Weights of a small transformer language model: 23 layers, a variant of SOAP for these matrices.
Each number is 500 + 40 x the weight over its row's rms, rounded and kept within 0 to 999. Layers, rows and columns count from 0. Numbers have three digits each. The size before them is the row's rms in percent of the matrix's.

# layer 9 attention query, 128x128, rms 0.21, rows 71-125, columns 0-127
082:456510427528526525451544403443561487534518511495498532478514550501512510528488457502547434513512546472476560514578459441445480453533540477445511512495483512510488500459447525518476485569562557505503436473423506474615488453499564553538504474497510366539534449408529472492488543534551495527509469542504496505514520561524465454501561473567515534488468476502450466469521501513495476500566
083:548627510461469520537440502425578487478425475508454468462506500529493468563593432532460447487496511527479570563558522440465547536577535515412501521495518448382475544506504489446516505516441464493459556515552488509496552530509476483501526502530515487477493469478528471502528453511562539433509473474499555507482454526428540516486438483491464501438511474492526542498459537482501489536475
085:509509502489503470458520438566495412503496476544573492518542486471508505511552460604487522551429539477458455534497459505529535483464522450529462446479487481535517606441456483505467524522571464542449476458480528451483493459542490503470445515451524566477469485489510518448454462574459530456435551509497494510595417540569506583502506552479515544549505460475502466548566482512481472464537
099:460437501498454424487462449466455430509446574486494527499529468445479451492502471512546538487519563535526457456492443461533512427533539477522543516518500460542494491532449482566486459549498547521509530485451515438557483538465455538566566561451472521489574470514469511491578541486508523555540529431471410519498466425533496491468566453471529494549512539462416449538517497475457468471555
102:518512521470508493539500503546561588514469479573492459527523477519544536447523533403503510547552547525557455508459511462543448514501448567597537531496514436485495493482446563559497485463469487600549466536461507493437452560492480449485452516494491516486479487580502503516530458458418571484464426479472527509509536474476451520462524483542412590490500504448538535462533514470467529484511
093:550515527512445478591439412475503497498520512437490479516410477497431517562468473528448473482439465515486536511547510490530480535476532537514495553519486528466511458537549498488523466492463488469463385466415411477526546461559515521601472512465486534484512509500417525505553459467437461514499554571509432556477441487569504407496531522537464515493483503452508527479527521486489528495466
089:543542457418452500537455509534516440467488426503560483514508556466439565455535522527528594488513476481560529518498533577517468548496502535483576558436572419448576495422456462487492448517516443493564533560557428501507485452477545484468545486511421484499463535500491482523562503522494547499543511527511489472503499477491558488452483535494480478537478506439507442538490546422519521473462
085:499464396558488494434509490474453451471579531482527496488468545531490526460513482505559577528448535488468526531489528478497526462536459503394531473551502545512485503521529395467478467485562465601475582471499539521500576466461503448435561522504506479499525492498419456534513552500481528469520500513463540579532533463474558421473508477476546503503481449519451487502481508481539455414477
095:537554468528513546479510529407501426485529531457482505528455481489573523477554524417489524435555461466538510478491463456468509429534459473505490494530544541419527510411533502480493517452494510565543527466545515521444460462506515487496471519570502549491493504513548457497509443491538454517540480477470546453456493503436616525529456506578499458471588516532539458528489523486585441449543
094:540413524519452549505444502574540482519555502484511466523487512467446483465478442493508549455471511511464479551535533553498475467498517429532538473559461508521461597519486425467529511520488491488485548388522434508455501522462485560535476501509478478568472472527486508508511483520520483506466402464542518528479501441460528484535599470504520527497462448502514503541507447522671484523490
089:515538502543570449518447418527516440526496545548488527456482550509478587554516598467466530545461531456491447555477505483523477478567512554533519513538540531532559497502489508466536487547549494582482514502477539504552510436542550465450466473459428528398547486480456460478437572478488532451440492528523482509562514481526529420465454449521512478512558455498484488498490524462433503446501
100:475475501480507482515545538532549515456555571485488455495456499455578467547465490467516515490413471505462499470465545478519551499544545546414544542542479537437541546488460437499482457458464515563557511552413518514476529494471445543488511534510526478537529397429541424472543466527531491555449499469452482542428561508492449575507472456505457499509431538469510555538527529444527497525481
099:463530474489504555463453524474501558539531521458485466416508498540491514589477513458523611481617501568508489527553476506570458511432542493529469483547450462493540492492543514505507520543507375485468482488484549456560491518459479469518521463526473466491471573498561527461449477506468485514524467570526448514477536569504451527525471517478521472472537472480377466488439471533467484529519
097:475524491525538463556511511513499516523507481501516569532522529517518493529535447565463610498538524522462482480479549440515537518496435522529505545561494513523435503506461438470497445440425491429440531534507555468517536527476466485462506501445533459450554451487497469500548555532531484447420495511478557482532516489538483577488459498562544514527498531430512579606470428540467589453522
097:529574552546410420482561412430501518545504505521605548455559516491549504482491511468485542603545537482528493480541505450569535457527468485489508491403501441474541540513549499504502464491467512476493397514504492508489511514565477477453470416527449469499501476508500446515458570526503476548564567460520449505526499517466502563502498539491503554440491486442523506513484491472512498471447
096:487499556605499532502524506495534420481506512447448532546553556548492486537461493519511500509498467472455559534470487441509457511489521525506571519514537519458559456534527434450471472564552539492460459496494477477482478526556471491467536553540505503580491450530463507462538586506512566599534479497496548419527435479455496450477557478551527468517549449497449481542497406479509498430437
097:522519540490483498546581518463463495511464565483445453551415513522508514478532534495469421529541513509497575490545508545532488529459496456569434528483446457547526466503415503491545421517526454547498434522513473539455451504519468522432561533551484388521498462501458495516462441475571484471554496565439479526545500453537513469479607528478489502491492496506448513514475562520517471524568
097:436520493514509463500556489524414547494523568500518493473506553454517484458515566483505488577557497512487520497570476418542480480479471530506514463524507517483469482500525550460485469459546423502535446536526451481599462499523474518478473519451555464487467482571498480493529467559515524501486486486402527514459495494468534448537428521475401390534483551518498468590472592483569506473464
091:458491454521477502460478504481498454500500543536455494512472524479469490508521547529490422483537540542373446451545549577532512479493484531556469540542482467503578466474559459476534514601524494452529529559466511534456488562519481472525478503522493495460552574465445512412432447568435539507485564518481399497540433484470498517463444508512512507517470562462553512492501536471536484445526
099:515543519525428462585557450506480485465518506515504506463564509482502513489487520517556542457514516454430452484484567389584556576488481494541487412523560442549521499528518530539497393472546474483516481447446535436531487461517510529577488552535475507509528511485517538507496511483490497513459415544482519541469476541429477536445484566510500474496539416532505492501469437547562503499532
099:556510433472535501516483498467574458508502552482557521449478450397405564490512484511489453562516544511473453481545460502572540481540487457502573477508485521572480556509582419452508503488546510498500539468471513525530485529543582527527446457454472467480521507536452479552496488488521488435521498507548501541444551484488445471489467424459449504503562526478491530489517507589465405490542
095:506522513481502512523558482504539509547505497506523441486537454519522498487471517466488459416550470516473565423507482534495464558493511542458529494438496529445430497495512537528551534456543540506535489535532504512591479521493509390503449413489449533544487539466456551560487468455492422566516524420484379498478593440529488577516498522486493533480520507542507431511459453510454477466531
101:506473477556459591541530479550547546457500583453495416540451457515540516460521556432466456454436436574496451492543461540516495433458441517502488523507464471537524504561450499481461479499497510514519552501528544541531578505480542592516458438598524464463539548524480551474525545500494499523522535433450484479488487516500470511434480516548469485438535476491489475495418475460507525438500
103:501408539547509561530433560493526556485476472491562479539557437511578459574583546473510495480461463551484441464519510431438557510569507482398514498450521505459527516495541497504524525517519522439500477499483527532504549506545499490533544441546533506478469544505513538518469525490491486474524540428403513517476501480533473448560551446474529543488437500483449454443526516448469490563568
090:511492483491493464537533513484479523537467542462411528628555469499506488502480471504514425452514502501520479532568521488482579466530451504492475431556548433501563466440463440439481490475483464544451482566534508467506565487528496503485470558554410503472482488530477574537510447503542529451455531496568459564464482553543502509434566499507499444480562495482532438430527512468523541470517
098:481530591531510541473494483545512537446484498542464540500441542474496499507482524557491492506426503491428482458516509481491508448487520481506519460534480568521524546415460538476439465503511510539473518550411491492531474520546495564533533456494519471496485509489495537569559399462484545529571569480538456507558403563450530509493547480529532498433564545551532437438490428554444538506523
098:470473451497416498455503500483568564528476525445508463427524485518547507515554573516505565538508428525545502441541509554548505527503476456542527515489535462502491481530428520544513493481498460490496473459574556515542487478530544509526577544511413505529386526523501538492536475439565526529553462419576598483447504518502497517583490453489503503540479483534447467456456491448515514487507
102:509460495512510518469512614509460444546457478468605467545542451490538455503440528496499476453539487503467501537509496524510541437492501519552537550464531466451539579488508503504523526583540523499511464472477510438468537534499477428441539533508476469526522516549590518427471509473462558577469570538499437501545450500500478490473535441507389483422483511476499545531514561527507534551473
106:431490449487491539489492450581554560468523480438483599519473429430490444538462536529497468513529433492524499500549485539483492539538421494516496515521543540531506477515474453476446511569567520491466474498525479501478493468449586590431519546469489456483441573461525426475459528525529513505546446538496544481548535475550439529461421474468492470491503509540525471483481519573550460512446
088:447505573455542490478501480531463522437557517520504532486443446491512593618546506490469493471561461544571490545500527525510560528456473491519508478502490408433501502501546411501519523418468499528487545470532465492521543557484529575625535526471584523589501472531457487490520519488472418504480501509550473519486458493531530520470493499536520499496567507528462461503490501517536514516574
104:442486523474440454505509526508527505452527508459503491518491499503407518436460496438543540427498560488519537463512517494495444421481583481526450508476567472567496504512527569507520478463494563464538499515527505585593468565485577511426581546545521499461555541457490438532516524515475472461465508467496481489474476551485507556517538517528450575509479466454547499463416552525562551496504
107:509521481566500465492502454529559481475532574522457591620511518448486478480509470498502546485543490462517507544519498470486447565485453439492480550472504468451523555411471458572509542476551467520526458515526460607495464525548550532552494530473459499565556545426514522510559539515472522553508577508523505477481456484481532525488494473543530503564558509516570492565498512447516501569448
098:513504418521491486370445565494442415525521476482478564534493412476485522466511577514459445533581476466525504545503502563540492459565550504512555437422535486483487507500493537534466424526463475477528460460467419473541514494501476491493539514488530547452415452467561519483483475506487454518522511465458532522512512528465487606456486515444504467510559540506482503536511491540506564512511
111:494476528512496553555497488508475518487491563537474575482513522459514500472534465479523508532474508436521488511559536575530555402510506541485490479536455513490577484401464506520483589462530592466468458528533531424492492537543512462478363501467538518499415589522477440528471536412469478569499517485502529493517486503538502520512503492493553485471476450415517500511497574492458519512531
101:493495467543524468517510516531493528543500424515563504449484498511511402513605490546559580469489549507512486530451548466547495482438558484421497560488510518559478548497506457552511473525481509468469562427495473436473487506546511462479547473515527497492461500487433567480422500460521539656459492496505450546503470533517475476499470483409556445510510488526467502550495477456460506468471
095:533503511458552454436485474506509547573644524514475558436512477467561407549539513473529428435523508509566527526520451532505516484506493488502507495465486479507563485482465521434431523520533518463569462457495503434496429461522578460445548482535550522484477572476528536532542497545523509520486496480577432507514479504463509453424494550466475492490459555544441451518516528503490527495467
098:530468444617451507519543493409490482530503446513517549436464520484518518543552566441546543559487522524472544470514528509456562526447502503487537459550433517436471529504528488492513483497439524455581473504500472533500534535405528493438484524454389490478521491561546492452484440516461472489525536531501534466467505473521537524484549482475434463486563430536567556514517521493514546517559
099:569600507506445522465518520504517397522464453479543482474564460511478484548478453465551459558457509495500591458441486458499417440486506486496487479560495481454556523476453531518542533529504521441448495598504513441560566506459524510520496556438441478534475444489586465479426561505495533490472479520488521526542500498492574416521553508467474445500520501537495494567467495523510506497491
095:478483509528547499475449483585492517505493505494497471536549516511516485538447467450536450527458466491515547491539549556568497466551492518475514452510530491535540522474492446447457469560501535429548437524396504497469542492505493549503542559455545564511494524524482447449492451483457456502479536523472455561514463508488537559526498581517547361523472479524511459593485456505429408464494
090:519472441534482526494498417546549444512517478596533533492493521579528515511453473495526449518441489469510454505510547528465567515479527487454510488564455504504503524451450497542466541495491523495405524453473545521425504496556613458529565451524550384491520470486450517515534482461491568417457431477474435473495463559504460488506509541539499488498504494490428500462506508540458513486428
097:420437488515468489485438484497498436508507528508445491424474382500516500508464465566448509525455553484474505536579476490519523475517487507520488491513483498534566496460530571476552550545484485534497457591484502537552523503456529486548419433476510527453522489548476453509502527503503501524474485446473524532551386471507484514518505542531460545518521446586527646479516466503466512540517
092:469468551496528491493486500521496448508515509540586481448441490390473408466551521465488483524444515496512461570473483466487535450538518506486524535474492544569439477442480521563452468501432508440515505525493546499541474428482476474472524545517486451511511501498547593497501610459470476569561446565472515480498427551501454485509509445488527555538534512463554502508528437505515446500582
094:468529493489531574472512547497509491432518503453558463453522472554537439498510563510492507504546477511462497476476505550505498493469546499536451499474491547495574427474440507526513445534386480609498491373465439486526535444446484469409494521494470527536505542524580468591515552477432526549542496527453512476458484523509553466541479488519532457498527520529457464491432475515486497486548
094:472470546528514520486528516482494553487509537484523491502533490456447433530517497533489461506499463478558456399500430519515576561540534449533465546464541491521505520560471488422478471432585474439536393505557515510451454475529490482468498490555482518567421553515453468450523523516431506542447504507527467520491543473444487485503489508490523405579541523516514486534558530479535581529567
095:499502431485500562558511530454567517482437530440460518494490467513513552547510493439519513532534561515404514530545562491472509511518528441536518499499475534492504440418482509436487504492469494534536495548515455440425472483465530567496550514548511546478461424489538477588513540480541516577496479508443543506533474533463494478517490497470522597488527456501437503479445490461562529505364
101:525546487475443426537519512505470504466545494543425510521465499473549546499495520495492492570525502470555497490526452472464564483517559424447460485532465476517463521589463500484543489494519529516549481454517517445541479396498553435591439540499438469471460508528490491474474470607529523538482584529501450458540564521466540470547502499541576498485500458488497568541404464506500535536497
085:493446426492480440530587476485465560473530486522502522528423566541548516443492491544508523553485477447512503491533510520448515485452517571531450513458500519612512550465479496503552498513475479530477497491450563500548512584586447508541486460499436507474519494536530481554456565414515470563469506498500402519481463463488437475478441505525529511545483566469503427508452507503534446490438
101:541509495493510593504543475425473477497524504554454478497527544486503528577463488535468572469532478561489540519509520450538498575568528520462482482458447470516452479433470468548451517573501532524483443425540501485513497509510416567521573479502504543436460544534550518506447498540492544488542510491533505529494431516460490576565518481488512533526426513499516548463638483528544534463510
104:481530517537537471498436479369546522510570483505542454575437521495536429494497521538516432462530494457479537408416488530471472454498564528462504526542517467444493560578475506462594523442527520453514464557481486541528515479528603487537505491437546562481467453496534542504473518580531530497562501517508509538467442506546504484523543499500525475449440533528533503502486541495471492509509
093:559492457449506509413456477484473601527498474511467470427467471463525433504511429535472487528473540495489477542519518522493456483582438530445497576524523473552493584550499550483573596501582498551517549481484548470499481489501449519506553537439553584531515455518526539480505528450501428447472462498444472552420504496488487520462517485489534480467498526470499542430512517480482510433479
101:556494525471533491505521472478478534542451561512535480521491447514501584564502569501574482539570533548535558487504554521480547479539521503533484499481460517439501450514449471569492443508521455465451538480388549515464416516485514483507447468500538528509543514585567475503453550548476488525525459499533476452537525481492437507498518565538454468438538506460492482448418613516466532466508
108:508502485529472486590433516526553500517532499503502496525470438495460547516461541457503488482462543428459511488478465479520471398497503499517548486457537501431557470495492430456450530524490523517461462453500429515512460478552520528483512436485402491538505510499544546491540541511516500511492463600479519606403473529531593436613483492498490530530503497546512544513487500409511490459491
098:466499428528500447534513488493516529504482513470562484544441521474446524476581508527532489460524566460422505474542476542481437510541491455490484520507553434429469524455546533473434455497562567518514499513489500427544493495457501501499516558447492484478597426522525446435502553512501449538515542470574553498471488448523536517481455542549526459553529516490627584493551477528501512514483
093:543452539478525516608532520496540526438522500541467480507457555449466450480505436526413525472535431480462480554481548540523488525492538497537521525491464504516448478519517547501496522545491510529462509496363479526509443494545502502528487549511484557517500475449520450490516514477482423455522563505511522597541546461469551443425455518459496475472535517514420460402520521527462483530416
094:520493472465545486423529510546513472565483537470489518450530444500475494394527491544501482526497514480585513511559536515460465427408502512518491493525448503524496523532498489535476489436583492439541477411510538601513496547497514501523531549515479435429527529533465489511488529550542447485484531453515416512470417510487451438520510419499478518557502481511406526442442528515516459530483
# layer 9 attention key, 128x128, rms 0.209, rows 71-124, columns 0-127
091:463451515494486495567461472507531489565445453471454499529445438533511432509532502505512484580545537485461628507549446517535466475487474470550399504489537438567523533533495559504455546433481535514545543513520470448490532541474588433510459520453470440511509485533475460475517516517501498506520433489474470496487479477431429459444470507430495517456437453494557534501504445447541534489503
084:463503493481587523473564500501482518477545527505504571529462480510506509420484503460546475496496460466494453436558506544461420489535470378480515492533507499583519441461473513465539545500481547478487419499569450509515525567558544506454494482486502503481495503464481561494636556512482467516517432517472485475505593469464557479543532470503497530527491519505483476547620531514524478492524
093:492492545461472516597417502486523610490468559460497530448558544542458494499535556546499541534568500466538444578442467419505531500478491471504516459472487462465458528469408522520529424425491510505524465527549539514487496469535490463470524542465521592487523517486456491546495486529467476505459497509513544589508507491464443549487502502547550532515551457437486502423543438467551518516479
094:511468467436490568604489452522499542484498444482570491528512498535493454509548439441480468556527482486539474563456490504488486560485471476474395501453560556497563471476465497512473506542460451425514521467475551559523534453479522509495474526507469523553472526551508468531553446501522503473483406522408502510499509453493437522540569440519528479457514559534561500530447503462526415469559
095:571515556527452442456505474504464495537528549505520514541498524526477421530499535476505457434486409527450471462510501562547466479486559513520511508542490502456538438525519477542485513468498431476500452461482516505546456562520442483549484605474548514477386518401550543472469414542476493490506453548512472569501505428518474578540514550496468493440510481498550491488450545552495524535507
095:463539402516502481494477431511532437511406517472548550508470550477514468509565519472548509536519499493461477459530499524501429476486495518484540495473499516505574541492510573468519536578499495507538525492495506509530497504446515540449519417510541434573515543470546509452509483508546564521548578501436472508480493461531486415531585417495556553509544536480525447442461489437538432489428
098:535468433527517510512512530466506443441551544461555526498532493547542566424533500487531520467477530474445492522502489500557440502456452507501514504517383548455522448481480541508526538489523511512520446585470511544501528408450394507546541591463579545495555524521544476516469516479482490528570540513534441555553487506431478456525464519469455500503534518491506520544453521568518541549538
099:526550483427497501497452484510549497480482537463505489461519459528528486497500516544467450599504532537481532473482442480479471577446520521479530490476419518511504551575476547549581409494533518568459551478523479490491443521464506510474469542499421560501485497511460499404530534468546478540451569563451443473450454517527474569454468485457537441493443464512534450514461435486498519538577
092:572632479512512481481467492484467513505562551557505482534507412528416562488486497486471573548479515485452522462512520467512477483440478516477501542522464505519482539508489500435554520449437508605482504453487447474540506539532487401537464516525515597534517462526453510497451538548435451517518507517472507491478472472501512494558493464460487511495448512548456549452469600506523581494463
097:497509487442550552506508430538492586441523471507523475530586455491542556513497553560418535435501464478502508475523391563523448489511495508520451467484466441544519494489490496514468506523533468525559560456490575486486577500477507498454517514405489505458492536536459509463504571511467496392557542452528519483478524427532532471481491540501554461531539502523456552447477477484439524557468
086:470540610472489462502478491519466486470515454415495524537482500488502550408553508530484525521497537428445517531476491448446519493468525533532460507525482520463491496521472566456559507508492542525436473499470546530467463607492459503502486503491419608529542422502522576540457508497505453550465461477442416563455463437566455554512535506471558519553509544486482512507480511545518491447512
102:467403428499594525505568488461469550504469538492528481537573522550511507489470508446482493559471469521515490552492482480496515522510503510518599536459474528492506577484530497543537488532452507424567570524500494551478555564502486424476499507491435502444448493480430472545511513503568497543503581510509566429478537408480497502552480527463512494464523526528456596557532501523460542480484
101:448525488423518459484511516510518491402485491502538517520461529416463482524465468501552522529492515515431550580461468494452567414503476508467493515463592494466495470475514490526491418525461488508494454468507494531489455442505521451539491476575521507516503519487601512521602543483512501515587478514536494509579449470574515447441520558479555567550510510436476505553518499516582512493484
090:541432433431572557421475502522472528504522515422508420464505503484571506525489507505571451556493456497528525572500535449498566495587530483491542499570486532548515468490493516547465513588513541568475477523549469470473519477551389573490502519522484495565449477534475486472421520425470547567504497473479490533466507455476522449513453539461449528484489505521522457485520534537476525507476
098:469543526484526532508499519507450511462466502480489572427520448513549411478481485453528443471485445488463591506480617465470542512450488506459477561578481518508533613516494501521485441453516521515460501540533526452508468488437448431484523569454508506475477552507508510484513442516460502514498507476491485499594505491466508426509530421535523486566520443495503507477599564509436448508509
100:548479573430547499498502489567548517487484509520507467565471475486459555463582518520547526503496508531477464499485518467505516540451499570540547464500481499556424481571464547535518444516436447539469462451548542372487556517429485485435480516464525555459494522513438508440565462451555455527559473498510516520496538494502470491523519398534579477494495494568561531507492489474510480538465
098:567573473494501500648468546504509480545472516516517425442509457491534489548593430543583464478468465514431519476458469496524487566444473469476513496511484447443491479483488496497516488491450523533540474539502513535556481505509546605546521469495556468446478403437455482483546484505561541587494527495445475470509519497526572487519511539501518525506501498527495493453489519516432474450451
099:530541596492500469519472498547540516477498538527493438463466500470488545531441508521544473512500483604550471443448490499507418468527430496564482498465500531495532571528513523555547507499419588522450513491439487506479521471528426492488527561456476526497519528429523495498550434504512503506412546472450416494524485509527533499531526503458482533458441561485507541465546458393525511423478
094:506480522493466456549469507492507492505500536499531547458507563543532499467518514463497564573413507472473572516523503503507453534546516508444477559487470509496469566447372539480452440542466479465476435461499524528562565514507530489547563520545486491580524453460523584536534474483579417553529519463552634478475448500514546449505496495521495518518494507517479488536474515446507524535521
099:497523484485505483521487452590487535538500431492589511465521538489536463524435516504521413520540479478445521513496479531544516496496460523497571441478461492576463502475490551539490534456509413505443533416471513491436467492526494538488519518515484503521500494505425534514475417539462543472523507485482477491572480487525497479571567475505490545666463529497530524542480400472518538468452
098:470531515506447563566539502502549520521577537532491512473544509531562420490508502621512555531499479526477490521510493483434487468476451524406533594480452492555579528438521526464477511509520552514523502468569531511419522501438522436436540508530511550510506434523506552470550575497507534475565503519465505525481482436485475513424553477460509482510431520456514468485451513516439473459505
099:486524549570465437532504446410475512424493431481530546481526495473551442499518456498555567464450515524451476557455478514503592467403467451495462515491550450490450527528557512492479512502505523442522526534560415522532569506545501500511450586548435451497503510529468488534452484495408484476518528487516537479454570573484515481527537473579455462482491496485547514486509464529549502502498
103:472503452505519497573518549473594540490529490482552515479464459484564535423496458473515543482507478490475542478492571495486501513518546511501468458497538484461466532497517453452565514518494513496433483462556491481515478545555460486497503507559477454439425543539468543531524515503501472486540569558473609501529439444561553518506505481510406463472560414535535515363517468495526481488554
099:452513458485534467529593504462558502532530531514465515524492490428507477478476464559527521524534481516509533516537487508444503519458513543548501536482494516500449519561472421464482517473508451503458568484562457557557586527476528457500454451517525498530522530517555445452550489574478550403455476516506507475422507534558464470489446531541447466462599481485532454515520438533431394501477
091:466539490532531529490529542503502534522579590514529475487544480478584462489524544481479452488492531452415509481469527449475434493499456437504487547498492427523429457516463455469506498492540522537476418487462601464537460500518529493532513406549482547521492487436458442461508517489452478499505506505465503398496460478481547497617549521507444511476560470543568471534461457452506505546509
094:574510582524546488570488519468498523602564523462509529404478488546511451522520563488495527509501566431551488484494564503523471527494512455571445453504499486511505405505517508450546566487490463472448471503577503526493497454488535451494485476533465464495518538527417501513575506425450474476493478505501521448503465403561491527551444528474537520492471488451490539540493530447470452546432
097:527518500545529575526520503438535532492523472508520485516526464456446508500448492431531479475433472526499565506452524536551460487403549476480475438528481573445511447528572458461496519404525500501455535526432525448495498499472465521509402527481505574503542448515526420497545503548537539473489496516577503510508506474551524555421512525443457547544535502499519521483475514461458567517599
109:449443512439500425518537497440554491502490524581417467511512510537500473497499487508464577560520530567373562482520547488525500582498523544466468563478461543435494473503510529583496411550480420483546479542507527493490508499543502512510533443471546502502464543440544490427510531559513514488577511514529565495506539490498496563523530488525571470532512498485548509531494540485527434522546
098:528421553545483555548492428526587467547436491516458429476479499433503499512482499576515554539460477542511550488435435464425486452496490469474518525488450503485480518589453406482491516524505485502516471453500515497425478509567469514498419459492510451484599506483504511487467508507623527505527477568504509526583425478462533501499523517538461493521455499496440526497504537528511490539526
088:539520497514443605437529502485566477546489524538567519477493536555516526511504494495443535493516509471462530483544457533486445466507486472480471500483581523522397447476556464503402491590434490582465488505531467509533485439479491448502469476512490489485513543489475474506465512465487551467531472462397527568525451488569530441493548492438476532487537532485479541542574529510559580456486
105:438565500541495471467521524459506484528538508512479379543476486488570477542481585425558483441470478428511491509546512487530455531525539491426501539504540564484519561465452504525512543454461487499555551473547466515501440499503496537568537582511517461472511498554493503565435465480480521549498517469484548490548552512550503416456482463495473414513526553499443526513476407542486508504562
099:530442495511495531543548511508546494494469506475538496472504412594406497485520518488507493475531494468475502424507466461481519472535522426529480569416538495559513510500506508384488465463428501563531473503478536510510497521521404469487479508452521463527491556542490498469438475474532481516515529433548421539467514479527522423550460379517490528526461575543546487493489491546525505570466
103:503517527409516458492503489539475491498437547554468427462508523527465486479487401490403515528522514527465479522575551482510469448456606508446505512432534543483419483532541501594513503490516522473506511474499552457465470508478516468468528540509515428619604504499491483521503531491474540501483472441514512541583523486489468523497525545542471441493470460464441548515524561459551500502485
106:517577499481493485467530524492500545456552534515543489495502496465498461515522557507465580581517554504468539494587545430460498513538449528525498540558543474537548404539498423445504494456541533549497467547535448492546574467409500522548487513474417489489483531534483535473437467483507490479445515534543523477569482567441513564518536475449522448527585537489482496482517490559469524441469
104:540459471411519455488521504465479442447524450488491538555514547491504527498494454546498495515575473531443522479440478477584540507509544468514530493516453514488566476500512460555499440490522523494476499557553549496530560424472461464455482460549474485513569543527489499525564496480552436487472454485518533498404525489522507539500476420498524520589586526412526584478439461577507453475502
097:481483490556457524534449537554474448473577472502506524491523569461547598503513516483540481448549562548518550469522522474507406476483487467560465499455548574527474533572542527504521422531549497482504457443514493490437513509452540414544401525573490462482440460487529476518464490581515496560506487456515515439522471526503528510527517497475510515542493507449494580536519523490542424554475
094:550558442469530489544464479503504536510546499431450442558526548514462414430441417461487518585441428519489509408500498525518510515467513446478496494522536516506460441489502550471465467505590509460500599530471545496476485514523489483541494442440505554466471570451525573450458511483508481535494526450458577544456538522493471482475500542438534486522464517514485475453520504417471518479527
095:442552497540473537495564471471468480459487485499529532446446476488441456482475453500522499524541518531510514454585517457520468502500467547590482462505474437521488438464478568528480444556506493510523523500501556469487499529557497527473524471431494573510561494531452498545490501483408381532504407610514503487533534490437534486470514523478531517530449551483467559526506520517474470514616
101:494472513400510540499469544446476467503506517527521520441472556468468484545584521515492613534470445507471465492511549469416461573479506444541559420469522534527527585515483484534493451579437492468508518492466527556523546512457557486431464474498487530473544480507469428559468470439465504514519496470516525433489450486491465512540502527495438518557526523525456507500537477464609456472489
094:478427464448484509459452500495501535535566502434519555515458502508538484524498552605504494476526544410480513507551498566560447533463510521593547461462505466518517473486578517409530534475510455470522455558548479431488557525576529517525527510561552527501492470448524469485472516478555450522414496488503502492500451454495511539478405429476444510510486494478455478508569471489423510500507
094:355530497484472466471484466502503560538485553421502489510564494530488541519486480442435494570508496541481529444453521558464405377490570530560477433483511531550554543478446521490535485499476523486483517471568481506540472493459527526473555447534513487470491503533469520435484433511492564498486486499532534499511547501475527504437515492562528467546438537567504485555487525525532500474428
097:468460534500477481505558496555413553569483498542509463491523578513430557475459507499488422561534472497557512496540515504557549549482462466585483546515487522486544557514513529524489502448481497443467505521442518499474509485487483497474417473465526525520503455549459553437488548457479506433476510523431532553531493464476518530438537486482553395495551475488500535476407506608549451507459
092:544543517487475491534493470591463464502520509450478469486528452476472565574485463428486511546608526547429550575502536446533503538481509470438556483523448468475432491521594448511522455494500457426464496474439472491560487549503507530478414551505498473445552566446508465509465522541493438493543518544525519512520462518560498481421519560506521526429458530483474522523467514510535515462468
091:518451516542407541525484532514566477506493500493452453461517533426362544508460482545584518481468462477463551553503480420570487448472490531429426434470528505487516443452507512503507463505548546527476546460486505497478558501459543494458489477528528541433528510495513507487506452567475535423531517467505447380542506483471469446559510456489484450461549484528523495504534504521486527475503
097:587543532512513479471539538512520536554560550470594505610488438542513528499562499492549496544589487525493447509479528543519472513503515534513480504493476428565488480576473465492552495498524512506493539469454452406528516530500420471479490465451603450505495424513478457536557526530582491513503497496531540493555527502460527467448486575514484465539484522471474513556459522516418539483478
102:476493535485586489508483543495414424519456500444476490481504487486495467469428443477495487521536498544444446514587505525485458393518456573510461483472516502491486531469492522431493519501514529560537546454432491535558479419534518603469511501536465483408430473472516462561504483549558443522470537477469448470504506467533445504489543453497472492549482437517507479463550520469445512574485
084:508504533490456505550547507585493496537404482320485519503509533496524475515539490401493508509460531509492541518444532563553517549493512560488491564523553450493586599486463402504493532501478501534487434512452517465473483477489475474515543515550470480461513496501471491495506466435464505479483513500567441487453477467542532560488526440491476484494495550495480544485484434538494474470553
100:443463489515569532497455421572500513498541473515505566599568493560462415467504491499521564475492503532520483515510477494573519486516508475486567576525470469461440470456449444504500506495454490546490521539463459550474484528454625490475435502486543436575552505468510508524571492475457501507450461484530490452560432549500498462502469541479539453530507515556439444440511523520488535508493
104:449539437544461487554458493485486451487490563502400533471494466538522526518467445487480481506456537492555493521568501545489497549529463520524486460532520541482509436496539554488430507491423565561528511481477479518484492571439505546418454453520453447480519523529504511475519469498556471507428471540530522528455582533489501448535477519502372504513517484457480557558559435456504406515477
095:482533485400446529462490494530513587508492503537509540494544459432468473451434508462486483461449570521494475447475462552445505510494565539524491596481454498549575540491533492547453440478488485533544468474506494495506484554466583482463465429516502443490488535561531475589472573552518504490474504542475432505406521493415523571471505490490470505505534492502508498533478488499554501532592
106:479539502516481503490525594618471454473492457485477512543504556484613443502495473522463533517514493469525508500538545433494499504412454525457494512509476480494529410524484510517445499516496475473510457498464468565488492524541513533554486497555483540531460546502544449583572444555567507557513550482564523581535464414490518502476529467457492482459481466486548480505521500487497534416406
103:482523478567520410459500501441433462448519512532495562478450425444520551494466534466458540541584501500514525528474527466522502507487432509525564507543487512542519560478519501545476481486449541535511493538512581491534489556426504478451470489535600512494569509481485494434465530505556453555575559453462485540502462474537501482477555578485551469504484588509552483460496453510416482521509
101:427502514473564470492467544548517474569486517549440441523486521527504469475459434442535502518497453466485528532455453489475500543546463495446505508436479504567553494522491544494472493545532550458589507505531535499575435501437441484431468533479483491541523497570464518563450487488495511428576457444502561599481496530417555523551536496432551500510454477525553485506552508467532507517541
104:494511524513500442521456512535530471498418467509603560511501477485504553516525527486531533385531494540544471531595508486427497602442452483522576544556496510492535398521477487461545475501583530450569448471526456531457445514511484445487509457487446448507536533471478487539513498471527531483502550430517450425466494470522519521513491522563499545485438542456464536487499502512458517481496